Part of a small language model's weights.
Size: 8 layers, width 192, 3 heads of 64, MLP 768 squared ReLU, vocabulary 8192, 11.3M parameters.
Architecture: no biases in attention or MLP, untied embeddings, normalized queries and keys, value embeddings, a smear gate, capped logits.
Each number is 128 + 32 x the weight over its row's rms, rounded and kept within 0 to 255. Layers, rows and columns count from 0. The size above them is the row's rms in percent of the matrix's.

# layer 3 MLP down (transposed), 768x192, rms 0.149, rows 362-378, columns 96-191
size [ 84  95 106  99 106  93 100 107 101  91  93 100 107  96 106  87  99]
[[166  87 137 178 103 132 137 180 129 104 159 113  74 148 112 110 108 134 113  97 143 181 122 167 121 139 145 148 152  72 135 125  77 117 153 125 120 163 145 101 116 141 113 171 112 103  87 120 113 125 122 136 167 135 131  91 161 171 180 108 140 111  93 181 187 124 109  67 120 104 131 135 129 120  88 190  69  28 156  89 126 173  97 159 103 139 127 147 122 139 144 212 139 113 110 153]
 [153 127 143 151  67  86 106 107 112 175  83  87 148 161 187  96 173 144  98 212 137 143 144 148 152 231 143 144  88 172 168 155 120 172 141 152 135 125  91 140  96 157 153  95 150 132 163 141 129 103 104 194  75 149 124 119  95 156 138 117 143 150 140 137 164  80 130 164 146 109 170  92  83  85 130 159 101 129  75 119 106  56 143 138 137  74 138 157 126 137 112 117 142 116 144  91]
 [160 116 132  76 122 111 127 146 158 160 126 127 171 119 126 129 101 160  65 106 165  85 151 104  91  94 124 117 153 156 116 134  43 102 123 147 102 170 122 161 130 138  76 108 140 134  87 141 113  99  72 122 131 163 103 186 104 122 157 125  72 144  97 170 128 126 128 175 120 109 170 121 136 136  85  67  89 141 102  93 163 157  75 144 145  90  54 170  61 148 143 166 184  92  85 131]
 [ 89 145 133 107  97 193 135 137 119 110 161 136 139 125 141 132 164  84 132 121 149 132 175 130 162 123 154 127 126  61 153 173  97 159 145 142 105 115  91 145 147 139 135  79 158 132 116 104 181  89 132 139  78 180  98 105  92 146 174 144 120  77  70  93 126 127 101  99 142 134 136  81 162 106 110 176 162 166  95 224  70 112 143 132  76 151 115  86 102 103 100 105 148 172 119  95]
 [120 133 147 174  99 138 136 113  91 165 150 118  74 129  89 174 153 171 135 128 173 180  73 189 145 123 119 135  88 148 107 126 130  50 149 166  91  82 141 125 137 212 184 137 115 133 161  85 146 118 106 114 138  98 204 119 140  89 108 139  99  96 127 111 141 107 145  97 171 138 121  57 125 119  89 149 126 145 104 132 153 150 145  89 100 169 124 147 153 104  89  85 161 115 128 115]
 [171 134 137 122 143 145 127 114 136  99 112 157 104 197 133 142 164 124 165  83  81 148  96 120 109 129 149 154 108 103 108 131 104 101 133 158 148 169 121 124 106  83 194 148  87  75 163 204 136 107 139 145 113 174 194 140 137 182  72 153 144 103 160 131 140 103 197 126  89  82 140  77 151  84 166 154 186 106 116 159 129 117 156 149 152 160 120 134 130 116 127 156 148 132 107 132]
 [101  82 124 201 126 124 159  92  62 152  91 131 139  68 120 155 142 129 126  96 115 125 153 111 107 179 172  80 158 154  92 120 140 186 151 105 147 126 159 187 128 147 144 127 153 156 167 189 126 114 152 129  94 129 151 107 114 101 104 155  88 150 175 139 113 182 140 121 136 149  98 156 143 131 161  96 169 118 109 128 185  89 104 171 128 114 131 134 181 127 157 104 100 152 160 132]
 [143  71 152 125  50 154 167 135 145 123 152 176  59 117  95 127 145 211 101 123 120 134  64 112  98  93 159  99 177 125  84 222  49  97  80 122 145  84 152 112 142 115  93 111  89 131 135 146 136  99  56 121  82 108  73 154  96 153 143 161 127 167 125 130  97 114 162  93 156 137 202 112 105 149 166 149 129  78 151 171 150 128  92 128 104 188  91 150 147 142  58 107 130 150 115 139]
 [123 141 130 110  79 125 121 157  98 112  70 102 191 100 110  60  93 126  93 129 164 149 137 120 130 219  93  95 116 146 144 105 136 136 152 130  96 173 127  85 121 130 177 152 145 116 137 159 106 108 112 167 112 149 191 112 136 137 210  89  84  97 133  73 174 137 140  86  99  97  59 167 126 133 109 116 183 158  79 113  86 136 168 105 114 193 159 136  92 135 137 135 156 186 132 145]
 [102 114 110 128 114 144 133  94 103 132 208 128  95 150  87 130 115  94 167 130 167 159 136  41 180 133 140 136  62 109 179 164 122 114 131 147  95  61 117 127  86 134 123 158 152 148 121 128 130 138 167 128  99 124 128  68 139 154  95  83 141 147 149 149 205 112 163 141  59 144 158 107  71 148 133 151 145 111 100 155 134 155  98 113 134 199  97 161 132  94 146 155 238  94 101 139]
 [130 138 111  90 148 121 114  85 113 120 147 111 173  93 117 195 172  74 143 112 125 118 144 156 123 153 118 163 133 169 107 166 153 127  87 140 136  69 157 148 141 149 130 104 100 145 106 128 145  96 114 158 198 158 146 139 169  98 127 175 102 181  78 122  35 160 169 131 123 165 129 194 165 154 117 152 107 100 124 119 117 135  72 131 193 121 158 147 149 125 174 134 104 137  88 154]
 [148 152  79 125  96 121 140 103 158  96 155 128 105 162 160 154  77 116 138 169 112 118  83 133 103  98 178 107 106 197 116 125 131  93 111  84 128  78 176 122 143 125  53 106 107 214 149 157  83  95 112 178 107 139  57 192 101 106  99 100 142 106 170 138 166 151 203 138 125 164 106 119 154 154 153 178  89 140 148 165 140 124 143 108 119 119 150 169 151 120  90  98 137 145 118 117]
 [ 89  85 157 146  80 137 124  90 147 174 145 124 210 151 100 157 187 170 103 107 148 173 122  97  82 143 189 101  87  49 166 178 126 118 131 123 147 162  99 139 154 114 192  90 135 117 162  78 115 106 134 155 113 162 130 112 121 117  98 108 116  61 143 153 159 110 131 194 115 126 166 149 125 135  92 174 123 186 123 132 127 149 135 118 194 118 165 144 191 130 127 158  56  96 167 148]
 [137 142  94 116 133 133 146  70  92 128 129 138 120 176 119 161 136 131  90  67 158 109 153 114  75 141 159 140  83 159 141 154  65 135 101  86 149 134  95 132 126 106 157  74 153  80  99 123 114 165 132 135 154 139 160 151 137 110  52 177 121 146 113 106 157 101 121 150 144 165  55  94 112 102 159 159 111 126 135 124 116 136 108 184  45  95  99 157 177 185 149 104 130 123 106 121]
 [132  51 143 167 104 103 102 154 110 113 166  98 208 167 132 132  88 146  42 117 146 108 235  80 130  98  69  92  76 117 124 148 120 121  52 144 138 134 139  84 160 105 163 160 129  84 113 192  99 155 145 128 127  97  84 155  98  80 135  92 139 115 117 116 144 140 133 111 100 107 122 114 125  77 124 123 137 109  97 182 148 144 160 148 152 166 151  90 131 128 103 155 151 147 105  97]
 [102 115 125  90 111 115 135 141 125 136 162 150 108  70 133 110 147 162 118  91 130 200 133 122 103 118  97 147  70 156  99  65 156 143 155 148 139 118 104 146 173 123 164 175 107 183  93 122 143 116 115 152 148 123 147 126 204  81 204 128 105 116  64 145 102 102 130  97 127 125 171 151 120 155  84 162 159 113 132  91 184  97 108 105 127 197 121 171 128 105 120 132 103  67 124 161]
 [ 25  74 135 110  64 125 112  88 151  95 104 138 128  96  96 116 156 100 133 140 132 165 103 140  96 129 188 113 133 134 128 183  67 128 158 103 159 136 112 121  83 143 111  92 176 147  73 135  85 155  87 157 117 161  87 145  56 119 150 142 127 148 143 159 159 152 154 128 145  78 173 100  67 117 136 156 125 132 111 179 121 129 115  96 161 126 140 145 139 131 124 121 213 121 122 116]]
# layer 3 MLP up, 768x192, rms 0.303, rows 363-378, columns 96-191
size [ 94 110  91 100  93 102 102 103  90  89 103 103  98 107  89  94]
[[158  72 120 117  94 129  98 113 134 147 113 161 157 167 133 139 134  99 139 125 152  72 127 101 144 146 105 137  73  42 107  82 127 118  92 108 149  94  32 108 105 158 133 140 138  53 120 186  80 117  93 162  74 137 104 146 124 133 109  87 109 160 126 103  84 141 111 112 186 123 148 110 177 141 169 153 161 116 110  95 110  84 180  89 178  85 110 112 107 110  93 148  49 199 129 116]
 [ 80 111 159 181 106 122  93  79  92 132 129 123 135  93 156  79 146  79 134 143 146 128 129 124 165 188 140 123  84 105 104 101 142 132 139  46 122 123 152 103 169 111 109 102 139 193 137 121 122 197 120 133 164  43  96 126 169  84 114 123 200  91 131 119  61 144 127 142 155 141 212 102 145 123 135  98 113 141 127 134  87 119  97 136 109 146 207 117 185 103 152  84 100 173 181 103]
 [153  87 140  95 141 145 148 172  92 141 137  78 160 128 146 122 151 121  67 129 122 152 143  73  99  67 141  85 123 128 130 130 155 135  99 108  75 138 147 185 124  84 118 127 130 130  93 101 130 109  99  69  59  76 105 131 135 123 171 142 105  76 141 126 179 132 121 164 182  81 121 146 123  75 124 119 168 181 138 166 141  94  82 119  74  82 116  99 133 113 108 152 118 153 165 132]
 [155 138 130 159 105 130 161  94 154 117 128 160 115 136 182 144 117 140 131 107 158 136 102 167 166 118 146 132  81  92 145 125 124 112 150 171 118 111 151 137 186 132 147 105 134 185 126 152 141 118 120 183  95 136 123 144 166  68 123 122 103  72 152 150  89 114  45  90 145 176 114  91 147 152  80 142 147 106  97 139  96 156 134 111  87 142 125 172 133 119 155  68 128 193 190 150]
 [129 143  92 145 154 147 134 147 138  89 122 205  96  72 138  94 109 117 127 127 128 134 121 108 132 138 117 120 136  94 191  97 109 132 108 135 114 135 108 156 193 116 108 189 218 113 140  48 141 133 110  61 157 142  54 112 139 109  98 152 131  93  88  99 159 195 130  82 120 210 190 112 114 103 123 167  94 157  93 124 169 160 110 116 166  85 151 108 163 143 115 126 118 131 126  81]
 [ 95 141 164 155 150 114 177 139 114 157 152 110 108 133  90  90 136 158  96 149 106 131 103 196 167 136 165 106 139  94  61 109 122 169 137 139 102 136 175 207  95  74 107  90 128 173  95  43 158 131 128 119 126 162 106 105 190 123 158  89  81 108 145 116 103 170 180  84 128  97 158 181  97 166 131 163 106 121 123  94 115  94 167 173 153 111 114 123 126 146 171  98 159 162  77 137]
 [162  90 111 132  82 156 132  66  57 156 145 146  59 161 169 146 107 172 133 176 116 108 113 174 110 118 129 173 133 175 121 169 118 107 160 124 185 133  89 140  80 131 141 144 167 113 213 152 115 122 123  79  73  82  68 138 112 209 115 169  99 107 121 171 141 115 158  77  92 142 121  81  85 206 162 151 147 101 156 113 119 113 128 118 106  90 121 132 119  87 167 123 132 139  59 169]
 [ 99  93 125 104 130 100 116 171 139  77 106 133 161 106 141  83 158 104 110 113 100 101 185 169 125 115 136 201 135 145 101 149 123 168 162 100 117 135  81 192 144  44 107 169 114 154 121 119 128 129  56 129 124 143 112 117 118 114 178 166 135 119 146 132 133 208 152 147 129 128 115 158 122 159 159 131 170 105 108 207  97 140  98 113 113 137 171 136 121 189 120 172  64 165  96 100]
 [151  69 109 113 182 136  94 134 121  93  93 142 187 107 151  29 146 123 104 111  80 131 141 102 120 126 143 158 127 135 136 121  99 137 107 120 146 118 137 167 167 147 106 154 100 129 118 153 140 149 120 178 126 148 137  83 214 134  78 132  57 150 128 157  10 127 107 150 124 122 170 182 153 143 116 154 132 162 161 124 115  31 156 120 101  95 105 159 133  49  92 125 178 135 142 104]
 [153 120 130 121 108 121 122 124 129 124 119 182 152 184 141 153 141 130  50 121  85 134 115 144 137 101  47  91 114 168  81 127 140 127 103 106 132  98 125 137 147 104  94  96 157 132 176 166 134 154 132 188  71 184 113  87 126 133 107 142 149  79  65  97 112 113 152  97  98 119 130 132 106 133 135 141 172 145 159  78 118 166 161 116 125 121 144 191 141  78 100  93 147 110 211 126]
 [114 159 140  91 136 126 149  74 137  99 148  95 111 104 162 124  90  48 176 105 178  84 127 127 137 150 163 119 153 119 147 114 154 143 167 112 130 169 187 103 129  60 159 186 106 198 134 140 125 176 100 121 126  93 123 161 124 117 125 126  99  64 134 110 144  99 138 108  92 108 124 148 146 126 100 105  87 109 128 131 131 144 170 145 183  94  78 172 122 159 180 137 115 130 139  68]
 [ 92 143 122  83 127 100  80  95 151 160 120 102 162 141 170  77 157 111 140 127 114 152  98 113 142  58 162  99 185 146 127 126 140 125 126 165 122 164 142 145 160 151 121 137 124 107 116  89 148 129 147  80 170  75 189 156 155 164 141 161  99  58 131 115 182 151 201  83 101 124  92 127 128 162 209 155 134 115  98 156 101 121 147 121  97 110 128 182  94 160 158  98 104 100 174 107]
 [117 132 148  93 142  88 193 163 140 110 138 143  81 119 142 103  86  66 119 116 109  53  39 112 123 108 115 104  75  91  22 101 130 137 135 161 109 127 170 153 101 134 148 116 140 113 182 181 139 120 143 150 186 128  61 134 123 106 116 140 164 148 132 122 120 183 147 103 125 157  52 130 102 107 144 171 122  82 144 137 115 115  90  82  98  96 130  98  88 112  92 150 150 146 124 169]
 [115 148 161 145 139 124  88 162 121 115 122 141 167 110 223 140 143 147 132 181 113 131 143 128 140 131 100 119 131 126 158 159 145 164 101 130 164 145 184 140  98 108 119 133  99 144 157 136  33 123 103 126 174 119  86  85 106 153 100 152 110 111 171 129  90 157  93 119 133 122 185 134  71  95 162 134 133 119 138 151 136 149 181 111 140 181 153 110  90 102 201  80 157 146 128 104]
 [151 192 150 184 114 110  94 161 160 142 141 164 147 123 160  77  81 196 137  92 161 139  93  90 120  79 126 115 105 128 136 169 131  80 124 150 110 119 127 100 126 155 165  95 165  75  84  83  88 106 135 102 110 127 143 171 103 158  59 155 125 164 142 195 137 107  79  57 108 121 143 156 147 126 109 164 174 199 188 164 158 134 132 157 139 155 117 114 121 154 142 113 136 118 177 162]
 [136  98 124 125 146 187  97 180 182 109 117  77 111  87 122  91 156  95 146 130 112 186 106 153 143  90 129 114 135 157 118 144 116 129 143  98 159  99 166  98 158 115 167  63 184 121 139 108  99 140  64 104 135 101  95 154 150 181 115 119 129 138 126 138 155 126 142  73 125 117 159 190 137 124 133 152 141 178 114  91 108  60  93 104 131 194 137 148 161  75  88 193 113 146 177 121]]